{"hidden_size": 192, "norm": "layernorm", "norm_place": "pre", "bias": "all", "extras": ["capped logits"], "init": "uniform", "init_std_up": 0.0545, "optimizer": "soap_variant", "beta2": 0.98, "max_grad_norm": 2.0, "decay_shape": "linear", "batch_tokens": 32768, "doc_mask": true}
Each number is 50 + 12 x the weight over its row's rms, rounded and kept within 0 to 99. Layers, rows and columns count from 0. The size before them is the row's rms in percent of the matrix's.

# layer 5 attention output (transposed), 288x192, rms 0.206, rows 41-63, columns 96-191
113:48 50 46 58 53 35 53 52 53 73 44 59 26 46 63 58 54 61 54 57 38 58 44 34 43 81 49 41 65 34 35 31 50 69 55 60 45 56 49 58 27 54 61 59 61 56 35 51 45 65 55 58 43 51 43 53 43 35 37 52 59 65 68 42 81 46 74 51 35 72 56 38 62 33 44 42 48 61 47 56 58 67 47 62 56 38 33 72 53 51 49 38 45 42 44 68
118:55 59 43 62 56 73 61 61 64 35 55 72 50 55 44 25 38 48 52 53 65 44 45 50 65 38 62 56 51 50 44 42 55 65 62 32 54 52 65 55 35 51 54 56 43 50 47 35 42 73 60 28 51 34 44 44 53 52 58 56 40 81 53 38 75 39 54 63 51 42 42 35 43 47 43 52 38 41 41 44 32 57 70 77 27 48 59 56 67 50 60 38 49 41 49 42
100:41 63 63 23 58 54 21 50 67 59 59 59 41 47 54 50 52 55 51 35 62 48 61 40 43 57 44 59 70 50 49 62 42 48 71 50 55 47 36 59 34 46 39 23 55 61 54 67 48 52 58 55 62 38 66 76 43 40 78 41 49 35 56 54 61 59 64 38 37 66 43 57 37 58 47 40 39 61 55 36 14 75 79 65 51 27 67 40 48 60 54 41 51 62 54 44
116:40 74 40 40 41 48 64 64 40 48 30 54 46 46 57 52 57 58 47 80 47 53 46 42 48 44 43 56 42 58 60 56 49 52 62 64 37 41 39 37 75 62 39 59 36 66 30 52 54 37 70 30 72 60 51 34 49 68 18 37 42 55 49 34 51 32 32 44 45 46 50 38 47 40 37 55 39 34 59 20 55 43 46 52 51 41 53 38 60 54 11 50 46 54 50 66
121:35 47 71 59 33 48 43 57 45 48 40 67 52 47 53 38 69 50 58 62 56 45 44 30 41 54 63 58 36 58 48 46 42 58 38 73 53 56 54 54 73 52 45 45 52 57 57 43 67 40 43 77 69 48 60 46 45 57 45 43 57 63 50 34 30 63 46 69 59 44 36 59 60 39 41 41 51 51 49 73 61 67 25 63 17 43 44 44 75 46 53 71 49 33 58 44
114:47 54 33 45 57 44 60 56 63 66 49 35 48 33 55 45 49 71 33 56 61 36 61 41 60 46 35 54 52 47 44 48 60 71 62 50 56 49 54 47 49 43 42 52 51 59 71 59 17 62 41 51 52 40 41 59 60 57 72 81 51 27 51 65 51 54 34 34 47 41 49 58 42 80 61 41 43 77 59 45 47 33 74 57 52 50 72 53 47 56 53 34 57 40 37 47
119:56 45 48 52 27 63 61 50 43 48 50 32 44 38 55 48 57 49 52 71 36 50 42 61 62 61 39 46 65 38 46 28 65 67 56 56 47 42 59 48 51 57 57 49 39 48 52 38 45 49 37 83 77 47 67 46 44 53 52 45 27 72 37 73 70 50 42 52 38 73 65 43 54 45 62 30 60 47 47 49 64 45 18 31 26 57 45 57 55 50 55 45 61 53 61 57
119:48 54 38 44 61 56 44 60 51 56 41 49 30 50 64 49 62 46 39 43 53 69 62 70 56 49 61 53 40 46 43 67 67 41 67 60 53 34 38 70 59 57 38 52 65 44 55 39 58 81 78 44 42 41 44 49 40 59 58 31 37 55 60 40 44 51 60 27 59 77 41 53 39 34 80 32 47 63 24 63 53 60 51 41 51 42 55 50 43 75 54 56 45 49 50 29
118:35 53 51 38 81 56 58 43 40 58 58 61 38 68 34 43 64 61 52 53 44 62 53 49 55 58 51 26 26 52 51 42 56 46 33 49 59 35 39 60 40 52 64 36 41 59 46 55 61 42 61 37 60 53 46 43 49 54 60 64 55 23 50 30 37 50 49 50 41 30 56 48 32 55 30 77 42 39 56 51 62 38 52 44 51 58 30 54 74 61 40 50 54 64 46 50
113:43 61 75 51 50 40 67 42 64 69 58 71 84 51 72 80 39 55 42 67 43 47 62 59 49 56 44 44 34 28 63 28 71 53 51 68 47 45 52 22 47 76 39 51 62 62 44 53 49 57 43 49 55 31 56 45 80 47 26 51 60 41 41 49 50 42 50 41 67 53 59 40 39 49 46 53 42 48 64 40 55 50 65 30 42 63 61 57 29 54 44 56 41 53 48 59
115:34 49 38 36 53 31 53 72 21 32 43 65 51 48 36 56 68 46 83 53 32 37 37 61 64 52 67 29 36 43 55 51 51 61 58 46 50 62 59 72 26 35 44 64 50 31 73 58 36 46 42 51 56 55 55 44 64 49 58 28 45 59 44 49 33 56 53 48 72 56 46 45 55 36 40 53 53 51 50 38 58 67 46 35 41 42 31 49 49 41 64 71 43 61 47 69
124:46 30 65 42 41 35 37 65 40 42 49 41 28 63 47 45 58 60 53 57 49 55 55 43 64 37 69 58 54 65 52 37 38 58 62 54 35 32 44 59 78 57 41 29 52 36 64 38 41 71 48 75 41 29 46 50 45 62 55 34 56 46 39 41 53 51 23 46 54 56 49 66 41 45 46 31 69 53 55 58 71 49 56 26 51 67 39 38 37 51 56 56 59 71 52 29
115:53 45 34 59 60 41 43 49 51 54 56 49 53 66 48 55 61 40 49 37 52 50 46 38 74 38 51 56 43 51 45 29 42 46 47 57 50 54 48 36 39 42 58 22 39 56 33 49 39 54 42 41 55 51 70 47 55 36 46 63 63 35 60 33 54 44 57 58 34 29 78 48 26 65 34 40 51 42 50 53 42 34 63 56 40 33 50 53 38 26 45 51 27 23 33 47
104:30 26 67 36 42 74 52 42 61 57 53 43 68 53 25 15 50 46 59 47 24 67 37 53 53 58 32 45 32 58 53 44 29 45 57 35 57 59 64 60 45 60 69 37 46 54 54 46 50 46 36 64 43 54 43 68 65 52 59 61 48 45 33 24 52 56 55 46 51 47 56 49 56 67 70 72 79 50 58 66 53 53 62 80 46 74 40 48 57 53 27 48 62 58 43 54
110:26 47 40 39 77 42 51 41 58 68 48 49 64 56 55 62 45 54 59 51 54 52 48 59 56 54 47 41 64 33 40 24 59 62 42 31 57 57 69 51 43 40 61 48 42 43 52 45 71 47 51 39 54 47 59 57 64 46 45 30 59 44 38 49 55 73 43 43 36 44 46 55 55 44 65 60 51 51 59 53 53 56 61 56 52 31 57 53 27 21 58 55 42 29 58 55
123:47 65 49 35 51 50 58 32 56 66 59 54 55 52 57 55 67 67 55 53 49 52 68 52 52 53 56 56 61 49 61 56 55 33 47 31 24 52 33 44 39 62 44 44 41 55 55 40 48 45 47 54 55 55 44 50 57 47 72 61 57 50 92 51 42 53 51 36 45 50 65 56 31 64 39 42 52 45 49 53 62 51 73 39 45 43 52 56 49 72 39 45 69 64 44 43
119:64 57 50 59 32 36 56 54 68 54 43 47 39 43 48 52 47 46 54 60 34 44 53 48 31 53 46 54 44 62 45 43 33 49 36 39 50 48 52 55 35 75 31 48 36 54 60 55 58 47 47 48 77 69 46 39 62 23 45 30 57 69 62 42 33 52 57 54 47 53 65 55 34 53 63 32 57 37 51 30 42 43 37 59 35 50 49 39 27 76 60 49 42 23 48 36
096:56 63 37 64 67 48 45 41 42 48 71 64 51 45 70 38 59 42 54 50 42 46 61 51 47 38 67 64 43 56 41 54 50 36 46 60 50 58 71 52 31 58 49 48 44 52 43 62 51 55 42 22 48 62 51 64 49 54 54 43 63 48 50 40 47 56 31 38 70 72 61 29 41 43 60 50 57 62 50 59 48 46 74 38 36 56 73 57 72 58 28 56 47 40 59 70
102:43 46 42 75 50 55 33 50 49 21 74 66 60 57 42 42 48 39 79 38 57 61 40 23 44 32 71 66 38 54 35 53 53 63 51 25 46 59 31 48 64 73 55 68 51 46 42 40 74 44 24 55 39 55 58 66 60 58 44 61 38 45 42 57 42 18 46 55 71 38 75 54 56 28 51 67 34 70 59 37 46 63 51 35 49 62 31 52 57 56 49 52 39 47 51 54
113:49 48 48 60 49 38 69 43 37 41 60 46 51 45 29 44 51 58 36 45 40 56 34 50 72 36 71 56 49 56 54 57 40 58 32 61 52 46 51 58 35 61 43 43 38 34 32 41 27 66 73 54 43 52 76 53 45 48 70 72 50 42 41 31 45 54 54 36 63 60 43 26 35 50 62 71 40 43 47 55 54 61 48 48 49 27 31 52 60 53 49 35 52 31 49 56
129:52 60 57 38 63 28 69 60 51 41 46 47 42 44 44 47 57 75 53 49 47 52 50 53 16 65 40 28 58 63 58 51 57 65 58 48 49 43 52 45 40 50 46 54 48 61 63 52 50 38 57 52 66 29 56 25 44 55 51 51 39 68 58 37 44 45 60 39 35 36 44 68 31 52 53 07 45 43 55 47 53 39 35 41 47 61 46 37 53 49 50 60 41 65 54 57
107:62 64 48 50 41 59 71 34 46 38 51 59 45 58 62 65 48 47 59 66 45 72 39 43 52 68 59 53 49 50 47 56 43 68 50 59 32 47 64 46 52 54 23 40 37 32 72 45 55 37 50 39 57 50 40 41 37 64 54 39 59 52 43 64 81 53 48 50 56 52 35 50 50 62 55 63 44 47 60 36 57 37 47 46 35 63 52 75 60 57 64 76 57 31 58 73
111:44 75 55 41 39 64 49 54 34 60 66 31 59 52 45 62 52 40 49 58 49 61 66 41 52 51 61 63 36 17 46 66 34 63 39 46 57 39 53 42 45 68 70 30 49 33 56 58 41 66 47 62 70 69 68 58 34 42 45 54 55 56 64 74 33 49 52 65 22 39 56 53 45 61 57 54 54 29 61 47 58 60 69 50 55 59 63 51 37 47 60 69 53 52 44 47
# layer 5 attention value, 288x192, rms 0.224, rows 42-63, columns 96-191
136:46 50 56 42 55 56 64 64 60 44 58 59 28 49 51 39 68 62 29 62 34 62 54 32 56 77 57 36 62 68 72 47 47 45 39 42 36 31 48 57 45 48 45 55 63 68 51 29 55 61 59 45 54 57 72 43 28 47 68 47 40 49 57 62 47 60 40 51 52 55 23 54 55 50 39 36 36 31 44 34 57 45 43 49 61 46 42 46 73 46 48 42 67 43 45 43
113:47 23 53 36 39 37 49 36 56 66 60 55 36 37 40 42 58 56 50 37 63 31 48 41 53 44 53 51 45 50 64 33 53 40 54 38 61 51 34 55 38 44 44 37 68 47 53 65 54 53 58 54 43 67 51 40 57 65 62 49 33 55 36 65 41 55 67 62 34 52 36 44 57 48 54 48 48 60 55 49 70 41 59 53 45 51 63 42 61 42 33 49 47 64 47 53
128:52 59 34 70 64 67 60 50 29 45 57 53 48 21 71 48 58 55 53 39 40 39 48 43 56 16 55 67 59 50 51 64 40 35 52 49 24 58 39 64 73 51 62 56 46 33 46 46 37 57 28 29 45 54 43 62 49 69 65 50 63 35 48 53 45 55 36 33 77 30 61 20 67 53 43 60 40 60 48 40 50 47 41 52 52 39 53 40 40 56 35 44 44 31 51 45
140:49 46 43 43 64 50 62 43 45 61 41 55 44 45 47 45 52 30 52 52 46 49 33 36 40 30 38 52 32 58 33 44 50 72 42 63 52 43 46 68 65 60 45 54 35 49 42 58 52 38 34 56 54 58 53 66 60 64 62 41 69 71 53 56 42 58 45 71 47 37 45 55 17 44 37 51 48 54 37 43 37 45 56 46 52 34 28 30 37 44 43 60 49 41 59 39
120:36 43 48 54 42 34 52 57 44 48 49 70 37 53 51 47 48 63 39 68 53 44 41 37 53 64 54 56 70 39 56 39 51 38 52 37 51 67 41 28 48 53 54 54 89 62 61 67 49 65 50 71 47 47 34 41 46 71 29 61 23 50 57 63 38 47 58 76 46 43 49 61 46 59 70 40 53 59 62 42 82 43 44 59 35 48 65 52 50 47 48 72 71 51 36 55
155:50 69 31 88 51 43 50 39 62 55 60 38 40 25 63 65 27 46 54 38 62 50 47 68 57 33 38 65 33 46 40 54 52 26 63 51 46 57 41 69 61 44 45 52 38 48 54 42 46 54 60 57 74 48 47 76 36 54 59 74 52 40 65 29 41 51 49 35 65 47 47 28 50 41 54 56 57 60 32 59 48 32 51 62 39 32 47 65 50 59 66 40 60 31 43 55
131:39 51 56 37 32 53 44 56 53 47 40 61 38 44 37 54 44 43 42 25 70 59 54 41 56 36 48 69 50 48 59 42 36 21 61 42 35 47 41 77 51 64 49 33 48 52 72 54 37 56 51 35 37 60 60 48 43 66 54 72 41 42 52 46 12 53 48 31 46 69 52 31 56 17 63 44 37 54 49 62 73 36 52 58 56 52 48 57 67 60 36 53 40 62 29 61
135:46 51 47 44 66 41 63 58 34 59 56 51 43 89 45 63 40 71 67 60 55 51 38 43 59 62 55 55 42 40 48 40 59 58 59 34 61 47 50 45 49 74 72 55 54 42 38 59 50 46 46 44 64 53 46 22 55 38 52 36 32 58 42 36 92 49 58 47 60 51 41 65 39 50 58 59 49 45 49 59 51 77 31 53 92 51 29 54 33 45 51 47 62 55 57 54
120:40 59 48 60 61 71 55 30 32 63 67 57 48 40 54 77 49 46 56 33 77 56 45 62 60 68 48 49 45 24 49 39 51 32 33 57 45 45 56 13 56 49 45 69 64 58 30 40 48 53 53 44 45 52 59 71 49 44 51 66 49 38 63 65 46 46 56 64 65 51 68 52 49 57 72 54 47 65 49 60 58 31 35 35 49 44 44 55 71 64 52 32 28 20 58 32
127:69 39 35 44 63 41 64 46 20 45 49 57 53 35 60 39 34 57 49 36 59 54 67 36 66 36 50 45 54 52 55 56 56 60 52 39 38 43 42 64 67 51 54 41 54 46 55 40 39 38 57 54 48 51 27 57 62 38 53 68 48 77 38 39 49 52 63 49 50 53 31 47 37 49 50 51 55 68 35 66 35 45 57 60 64 49 31 51 56 55 67 52 59 53 71 49
143:28 58 65 71 45 61 34 57 52 55 56 35 47 47 56 43 46 45 52 54 56 65 49 57 64 40 37 60 51 41 41 56 49 27 58 50 50 42 31 62 79 13 61 47 52 60 58 48 58 52 50 56 64 50 42 67 26 66 58 61 53 33 45 53 36 59 31 59 60 47 58 51 39 43 36 55 62 71 54 64 51 55 57 40 39 38 61 57 35 56 53 36 59 49 57 51
123:47 44 70 40 54 59 57 69 52 63 45 40 58 80 38 42 67 64 58 60 42 62 49 21 42 60 42 57 48 53 43 37 54 57 53 55 51 36 48 24 68 50 59 44 36 58 55 66 58 61 64 40 55 33 54 44 49 52 57 58 48 40 22 57 67 62 71 51 40 48 66 75 46 77 54 58 26 49 72 23 51 29 46 50 41 48 53 53 49 34 35 43 48 38 63 43
117:50 37 40 36 46 35 48 18 35 73 57 42 42 68 45 30 66 55 50 64 53 46 55 36 56 58 58 46 41 49 74 54 48 93 39 49 75 58 48 44 40 60 54 44 57 46 38 49 54 36 48 52 50 45 42 61 69 44 48 47 42 59 60 61 78 57 49 48 47 49 56 82 33 62 51 69 70 39 54 30 50 52 41 55 62 55 58 49 25 50 47 53 52 62 53 41
112:45 61 49 50 41 48 80 49 62 62 30 57 64 61 33 63 58 62 49 51 65 69 64 48 49 67 51 56 53 49 56 38 64 58 37 39 58 58 57 57 28 42 65 41 66 33 47 48 73 64 69 60 66 44 64 64 61 35 49 49 34 62 38 54 44 51 53 36 48 73 45 39 53 57 52 52 39 60 51 43 64 59 61 63 61 39 48 42 50 23 79 45 57 68 47 35
138:41 60 65 45 24 51 49 31 46 46 49 50 47 32 46 56 44 52 52 51 65 53 32 50 70 55 63 56 56 41 47 40 56 50 35 52 58 62 22 47 79 35 53 63 67 58 56 78 39 42 44 56 48 51 59 22 63 73 54 61 33 40 34 66 55 53 60 33 48 53 55 57 48 56 66 58 39 69 64 55 67 43 57 51 29 38 46 39 72 58 49 55 46 53 38 50
130:34 63 54 58 46 50 45 55 62 46 58 36 52 55 56 48 53 40 53 59 48 39 62 42 41 41 39 64 86 54 34 44 65 64 54 45 60 57 53 46 46 46 44 48 18 69 55 63 58 57 35 42 38 43 63 25 70 45 58 43 74 51 73 26 44 38 55 42 43 35 44 54 50 51 50 46 27 38 71 56 56 68 68 46 41 40 53 20 37 71 71 47 46 64 51 66
101:78 55 73 41 42 47 58 57 47 44 71 53 54 36 56 48 63 42 40 74 62 30 49 36 42 62 62 29 52 68 66 53 53 29 52 64 38 50 73 45 58 59 50 64 48 49 42 45 57 45 85 43 46 53 52 38 51 44 56 34 58 60 54 43 61 47 51 74 59 55 48 76 66 35 54 33 28 64 64 38 61 44 80 60 43 62 37 52 56 48 39 29 52 46 48 42
108:60 58 73 78 80 40 65 67 62 40 49 23 74 64 54 64 58 48 68 49 38 54 47 53 46 23 55 28 47 49 60 65 66 60 50 44 54 45 53 47 50 36 54 57 42 54 45 29 49 36 53 35 61 33 39 62 50 35 69 40 53 50 38 54 59 58 47 58 62 31 67 62 55 44 48 59 54 61 45 57 36 64 50 37 54 58 54 53 62 49 32 39 46 59 78 45
124:36 49 50 45 37 44 58 55 47 65 41 33 55 51 39 61 42 51 33 60 73 62 51 47 45 41 63 41 67 83 70 45 41 37 63 38 31 26 50 55 51 53 59 59 37 53 44 51 43 52 79 58 48 41 47 65 45 44 44 54 22 56 46 16 73 47 37 24 63 69 49 53 63 38 59 56 56 51 39 62 58 30 49 39 39 60 53 66 73 52 38 37 46 52 41 50
158:55 48 35 74 50 43 53 31 40 37 68 51 40 30 67 39 45 37 45 31 54 52 39 63 59 59 50 61 51 64 44 37 54 44 38 47 40 57 45 52 47 41 61 67 42 35 40 36 46 70 24 55 55 48 46 40 65 70 46 60 66 49 54 51 32 64 51 70 71 49 42 40 26 44 37 72 46 55 35 62 46 50 45 59 47 29 37 42 39 74 46 52 40 42 53 50
119:47 56 39 73 36 54 36 36 33 52 71 43 69 37 69 58 28 49 67 59 45 49 41 53 61 40 60 51 36 64 38 46 38 61 52 40 47 49 64 57 46 56 49 65 30 35 59 47 43 60 55 65 63 49 46 45 44 45 64 46 85 47 44 35 73 54 56 43 63 41 51 34 51 52 46 46 40 47 26 53 52 49 44 29 44 52 45 61 52 53 57 49 67 32 51 48
113:47 89 71 62 48 34 32 47 31 36 48 64 52 53 43 35 45 37 49 50 52 54 50 52 37 46 45 53 42 37 48 50 48 63 71 49 47 47 51 47 62 54 50 28 43 53 46 72 69 18 33 70 43 60 77 35 55 30 48 68 38 46 58 60 63 57 26 31 52 46 61 47 56 62 60 58 73 30 72 45 47 65 69 36 48 43 50 66 46 53 77 54 54 52 50 50
# layer 5 attention query, 288x192, rms 0.239, rows 64-77, columns 96-191
081:57 43 66 54 65 21 55 25 55 41 46 24 40 60 40 56 66 51 54 49 58 66 37 57 56 44 34 48 33 57 52 40 64 61 41 61 26 37 55 63 51 54 74 56 66 34 46 65 30 46 40 65 46 55 66 30 73 60 65 45 51 48 57 41 67 59 34 52 57 40 40 61 51 40 39 47 40 49 57 51 57 62 43 61 57 51 54 51 48 60 43 64 61 50 33 59
075:45 46 38 63 49 57 38 78 63 49 59 66 54 40 38 40 52 65 48 52 26 49 57 67 39 70 52 36 52 49 65 48 44 19 60 32 40 58 45 56 76 47 49 59 48 49 51 28 53 68 60 43 43 59 57 58 51 52 57 54 60 43 23 43 41 30 41 47 39 47 68 58 62 36 27 57 54 46 44 58 37 64 46 35 36 64 59 48 41 51 58 53 55 71 31 38
095:52 45 71 44 55 45 54 34 57 53 41 49 28 44 52 50 61 54 50 50 70 77 56 72 50 57 61 44 73 37 50 41 32 63 54 50 52 59 44 59 56 59 53 23 52 40 51 55 40 53 69 44 65 40 53 44 46 68 70 51 34 51 33 46 52 52 71 37 44 45 28 57 46 62 58 38 40 38 65 45 68 52 34 44 59 65 46 28 35 48 38 32 27 59 53 52
089:52 48 36 37 50 27 43 69 26 61 42 52 49 61 58 49 51 58 35 44 56 55 48 55 84 35 35 48 38 38 47 61 53 44 38 67 38 59 40 46 49 58 56 51 55 58 71 63 49 56 40 49 47 75 53 71 21 66 68 43 67 64 42 46 43 73 24 43 50 58 54 34 54 41 42 46 54 53 39 48 55 45 54 61 61 21 56 44 67 57 77 31 41 37 41 57
100:41 63 58 48 54 65 36 61 47 64 39 47 57 53 39 61 34 40 61 49 43 38 38 61 47 53 20 32 36 51 39 70 62 39 53 61 58 55 59 60 37 65 54 49 58 25 59 36 28 46 45 71 51 34 63 56 38 39 69 53 59 51 55 45 59 51 65 47 75 54 63 38 48 62 52 60 39 72 48 53 45 48 43 39 63 34 49 53 74 41 71 66 48 43 44 57
108:45 50 41 55 35 69 52 46 50 57 46 48 55 61 38 41 43 34 39 55 32 58 50 64 39 55 39 67 50 54 43 59 49 38 71 56 53 60 43 34 66 57 47 31 46 56 46 61 46 64 23 92 68 43 65 52 54 65 43 55 66 61 54 57 60 57 48 62 39 59 58 51 57 57 25 60 44 62 43 56 68 46 64 55 43 53 58 58 59 50 77 67 61 49 56 45
101:65 43 39 28 38 45 42 60 34 37 69 58 56 40 63 65 37 44 54 66 44 35 65 53 43 47 26 48 28 60 30 82 49 48 72 50 13 56 46 63 53 52 38 57 41 67 64 39 30 60 58 51 68 40 49 53 17 56 63 43 61 32 47 55 55 44 52 32 73 47 29 42 58 53 53 52 50 41 45 33 41 46 42 51 60 63 64 44 57 34 41 65 35 51 47 59
097:39 30 71 36 52 53 49 37 66 48 48 45 61 54 68 38 56 50 44 60 54 43 39 25 28 50 28 40 43 38 35 35 36 50 56 50 67 36 76 38 71 44 62 57 67 29 69 47 52 37 55 36 34 59 60 57 63 68 63 60 35 44 31 46 60 49 69 66 38 59 50 47 58 63 61 58 53 42 68 38 57 58 66 19 71 38 53 30 37 46 53 44 48 59 45 54
100:69 42 29 27 63 32 46 34 47 50 45 52 58 64 57 62 57 60 44 42 54 66 64 73 47 70 45 50 65 41 30 61 40 35 47 64 62 52 63 25 31 42 48 42 58 60 45 78 43 52 59 47 32 50 58 71 63 63 59 37 66 63 74 59 43 54 33 43 48 42 63 42 46 43 69 25 42 52 62 50 72 45 51 48 44 52 55 60 44 44 36 26 57 39 48 46
106:48 61 31 34 58 35 42 55 48 72 33 50 49 51 59 21 51 44 49 53 53 39 44 32 43 48 68 63 52 56 51 39 56 50 45 48 48 56 60 45 36 50 62 33 49 61 70 63 54 45 44 66 63 53 45 46 55 46 48 35 61 56 57 48 46 67 46 75 32 58 51 52 56 36 42 55 44 35 48 53 60 58 77 71 59 62 48 24 41 49 56 49 64 62 36 41
091:56 32 57 53 55 51 67 53 58 65 42 45 53 54 63 46 50 64 53 46 69 56 77 33 47 41 66 33 65 68 26 26 57 74 64 46 68 40 44 32 44 52 45 42 38 69 42 49 36 38 46 59 56 62 59 69 29 65 45 53 57 45 42 54 52 43 60 42 52 44 51 49 53 52 53 67 44 53 82 58 39 55 49 57 58 53 61 73 65 55 67 51 39 57 60 42
093:42 52 41 50 73 51 68 61 60 71 44 37 39 60 55 45 66 48 33 23 48 48 38 45 65 43 55 38 37 51 60 33 40 27 60 40 68 57 50 58 56 30 53 47 35 71 54 48 50 55 66 68 44 62 42 39 42 60 51 50 43 34 49 32 47 23 39 65 91 46 68 53 50 34 38 49 48 55 57 50 32 46 57 48 74 42 46 52 52 54 62 65 63 51 48 47
093:53 25 36 63 47 49 42 29 55 48 54 53 53 50 67 53 58 40 54 67 43 52 57 54 58 52 37 26 22 21 70 55 45 21 29 43 61 47 21 59 38 41 37 47 69 39 56 65 43 47 52 45 29 54 51 32 30 53 61 58 34 44 30 47 38 50 39 61 41 60 50 60 34 48 45 58 61 52 62 35 50 56 56 39 44 49 56 50 70 49 53 46 52 41 50 56
097:21 40 65 52 61 55 50 58 19 30 59 42 60 46 24 67 47 62 57 53 48 45 45 70 43 47 81 44 60 47 59 54 37 61 44 33 33 66 44 39 43 53 34 46 69 33 61 48 54 48 42 27 42 65 70 44 69 45 72 47 47 40 53 72 58 51 50 36 45 48 35 53 57 59 66 50 38 63 58 37 54 48 58 39 49 68 49 37 59 40 41 51 84 50 36 48
# layer 5 attention key, 288x192, rms 0.247, rows 64-77, columns 96-191
070:59 41 37 37 66 18 55 57 39 54 29 53 51 64 45 39 60 26 56 60 53 43 36 55 53 46 21 37 29 52 54 58 59 64 43 66 37 41 36 65 52 55 36 37 51 43 43 42 39 42 34 58 49 56 46 37 53 67 49 48 52 43 68 39 64 37 58 44 65 74 37 34 61 22 46 63 61 62 29 67 61 59 33 51 39 48 40 44 63 39 41 56 54 59 31 39
059:18 55 46 74 46 61 43 63 53 37 57 64 43 35 59 42 37 52 60 52 42 28 69 60 44 59 62 54 74 48 32 41 50 56 72 53 30 49 57 61 23 55 44 71 38 61 60 59 67 56 51 22 48 30 30 52 58 59 63 55 47 53 47 50 31 31 52 38 40 56 63 52 47 31 49 51 54 54 71 40 51 51 72 32 46 63 49 57 60 58 46 46 40 55 46 43
089:59 52 45 26 53 57 41 44 58 58 38 34 64 37 57 57 68 42 51 65 57 67 46 46 48 32 38 39 54 42 62 43 57 42 66 47 51 66 42 53 47 39 40 57 48 26 60 59 48 59 39 40 50 66 41 60 27 46 58 24 51 45 53 62 23 64 59 27 37 66 33 43 41 53 71 46 69 26 65 52 31 36 69 60 50 56 45 51 45 58 52 53 46 55 59 35
076:44 57 40 52 39 51 53 21 59 44 52 50 48 80 39 58 75 32 37 40 43 43 47 47 62 45 47 49 57 51 81 71 34 38 50 59 38 61 43 34 42 67 56 43 35 54 48 41 31 53 38 39 63 56 55 45 64 55 44 46 38 33 35 25 45 41 52 61 45 54 65 28 60 35 44 71 52 69 21 36 48 52 18 28 58 48 55 50 51 39 52 71 56 30 56 46
100:31 51 38 62 30 66 54 54 43 40 60 45 55 62 28 49 41 47 41 43 35 32 57 50 58 60 33 39 23 53 49 63 55 58 70 61 69 43 70 47 47 57 58 37 54 53 16 65 60 76 25 59 63 45 60 41 50 45 40 52 13 31 42 41 33 43 62 82 36 46 33 55 73 57 47 64 57 51 45 37 57 37 39 32 64 33 83 64 50 48 42 62 64 39 45 45
098:38 51 58 48 39 43 65 66 62 49 51 46 42 30 57 53 42 42 72 55 71 59 34 45 48 50 39 43 72 38 46 31 56 43 13 26 32 57 33 29 33 29 23 66 31 73 60 46 53 54 51 39 44 23 42 49 33 51 65 60 56 57 55 39 55 64 46 47 20 47 46 41 32 46 55 71 58 50 46 63 30 54 67 44 46 54 33 50 43 47 46 55 45 42 46 50
098:61 50 49 50 52 12 44 57 84 48 36 62 29 47 46 48 55 54 46 60 52 64 37 53 49 61 51 70 62 28 69 57 49 32 45 40 63 15 32 26 36 41 38 47 44 67 43 66 46 34 62 56 39 50 62 26 76 31 40 65 35 67 50 67 68 61 59 42 64 38 36 38 45 24 37 56 36 46 61 69 78 52 51 49 55 54 36 56 45 44 39 25 53 46 49 44
094:45 63 53 54 44 60 54 47 43 54 52 28 54 45 58 55 49 52 56 49 57 52 60 55 63 70 41 75 59 40 36 11 18 68 32 57 56 54 49 52 39 68 44 43 68 50 33 44 63 39 41 36 45 68 33 46 47 54 44 63 47 41 37 59 25 51 65 18 37 62 39 52 61 60 41 27 46 24 54 66 61 37 66 62 45 55 50 51 45 58 50 57 52 37 74 45
097:45 55 64 51 37 38 76 46 45 50 52 82 41 58 70 40 52 33 40 49 35 43 49 58 61 49 65 39 46 38 64 61 46 44 58 15 65 83 61 53 61 64 33 52 49 39 41 35 51 40 72 32 35 48 40 29 46 34 49 69 40 50 20 46 46 34 45 41 47 53 54 43 60 43 59 52 40 58 48 51 39 46 35 44 68 43 50 39 45 56 29 73 55 44 52 48
103:44 57 51 38 57 76 52 76 51 71 77 56 54 51 68 50 59 47 35 49 53 49 55 52 54 61 53 44 70 58 45 32 47 47 37 46 53 53 35 59 34 55 37 62 44 51 65 43 56 77 64 47 49 76 37 57 55 51 42 42 62 49 47 30 49 56 52 60 30 52 39 65 64 55 60 45 48 57 41 43 62 72 46 35 57 46 34 51 48 69 33 42 57 62 39 26
094:66 48 56 65 77 47 57 45 49 41 39 48 53 47 57 56 37 56 55 65 64 78 76 54 56 21 41 52 32 68 39 37 41 54 51 51 56 35 27 32 67 57 48 52 71 55 49 53 40 60 37 53 51 43 53 68 67 47 58 44 41 50 53 49 52 36 39 56 44 36 38 49 56 76 56 44 34 39 80 50 27 69 63 47 32 57 38 67 63 63 69 29 51 71 53 49
087:54 49 62 49 66 42 48 56 41 43 69 62 45 54 32 48 36 48 67 47 61 36 42 67 46 50 52 48 63 52 48 43 30 49 48 48 22 43 65 52 67 56 50 33 54 60 49 37 31 47 46 66 58 12 41 58 38 49 43 64 49 73 43 55 70 59 38 66 68 33 60 50 47 76 18 38 54 75 52 47 43 43 49 55 74 54 48 32 55 45 61 38 52 48 44 65
089:45 56 66 48 23 43 43 59 31 46 55 38 43 41 25 51 45 46 37 54 50 60 39 40 47 43 43 35 73 61 60 50 28 40 48 62 54 45 53 23 47 62 34 49 46 53 51 61 55 64 49 33 39 47 35 50 30 63 55 39 42 48 56 66 34 63 62 77 44 52 45 52 57 44 57 38 41 46 51 35 55 34 34 41 62 41 49 57 48 61 59 36 68 43 58 62
099:34 69 34 68 45 30 57 43 42 57 62 54 71 46 40 42 43 51 34 38 29 53 55 35 46 60 59 38 19 51 51 53 53 49 49 62 55 59 45 53 48 56 40 55 59 53 56 48 47 50 38 58 57 61 54 56 86 53 22 43 53 56 45 51 36 32 41 34 56 42 63 66 49 28 55 81 47 30 38 54 48 34 43 50 75 57 43 43 43 51 53 65 43 64 52 50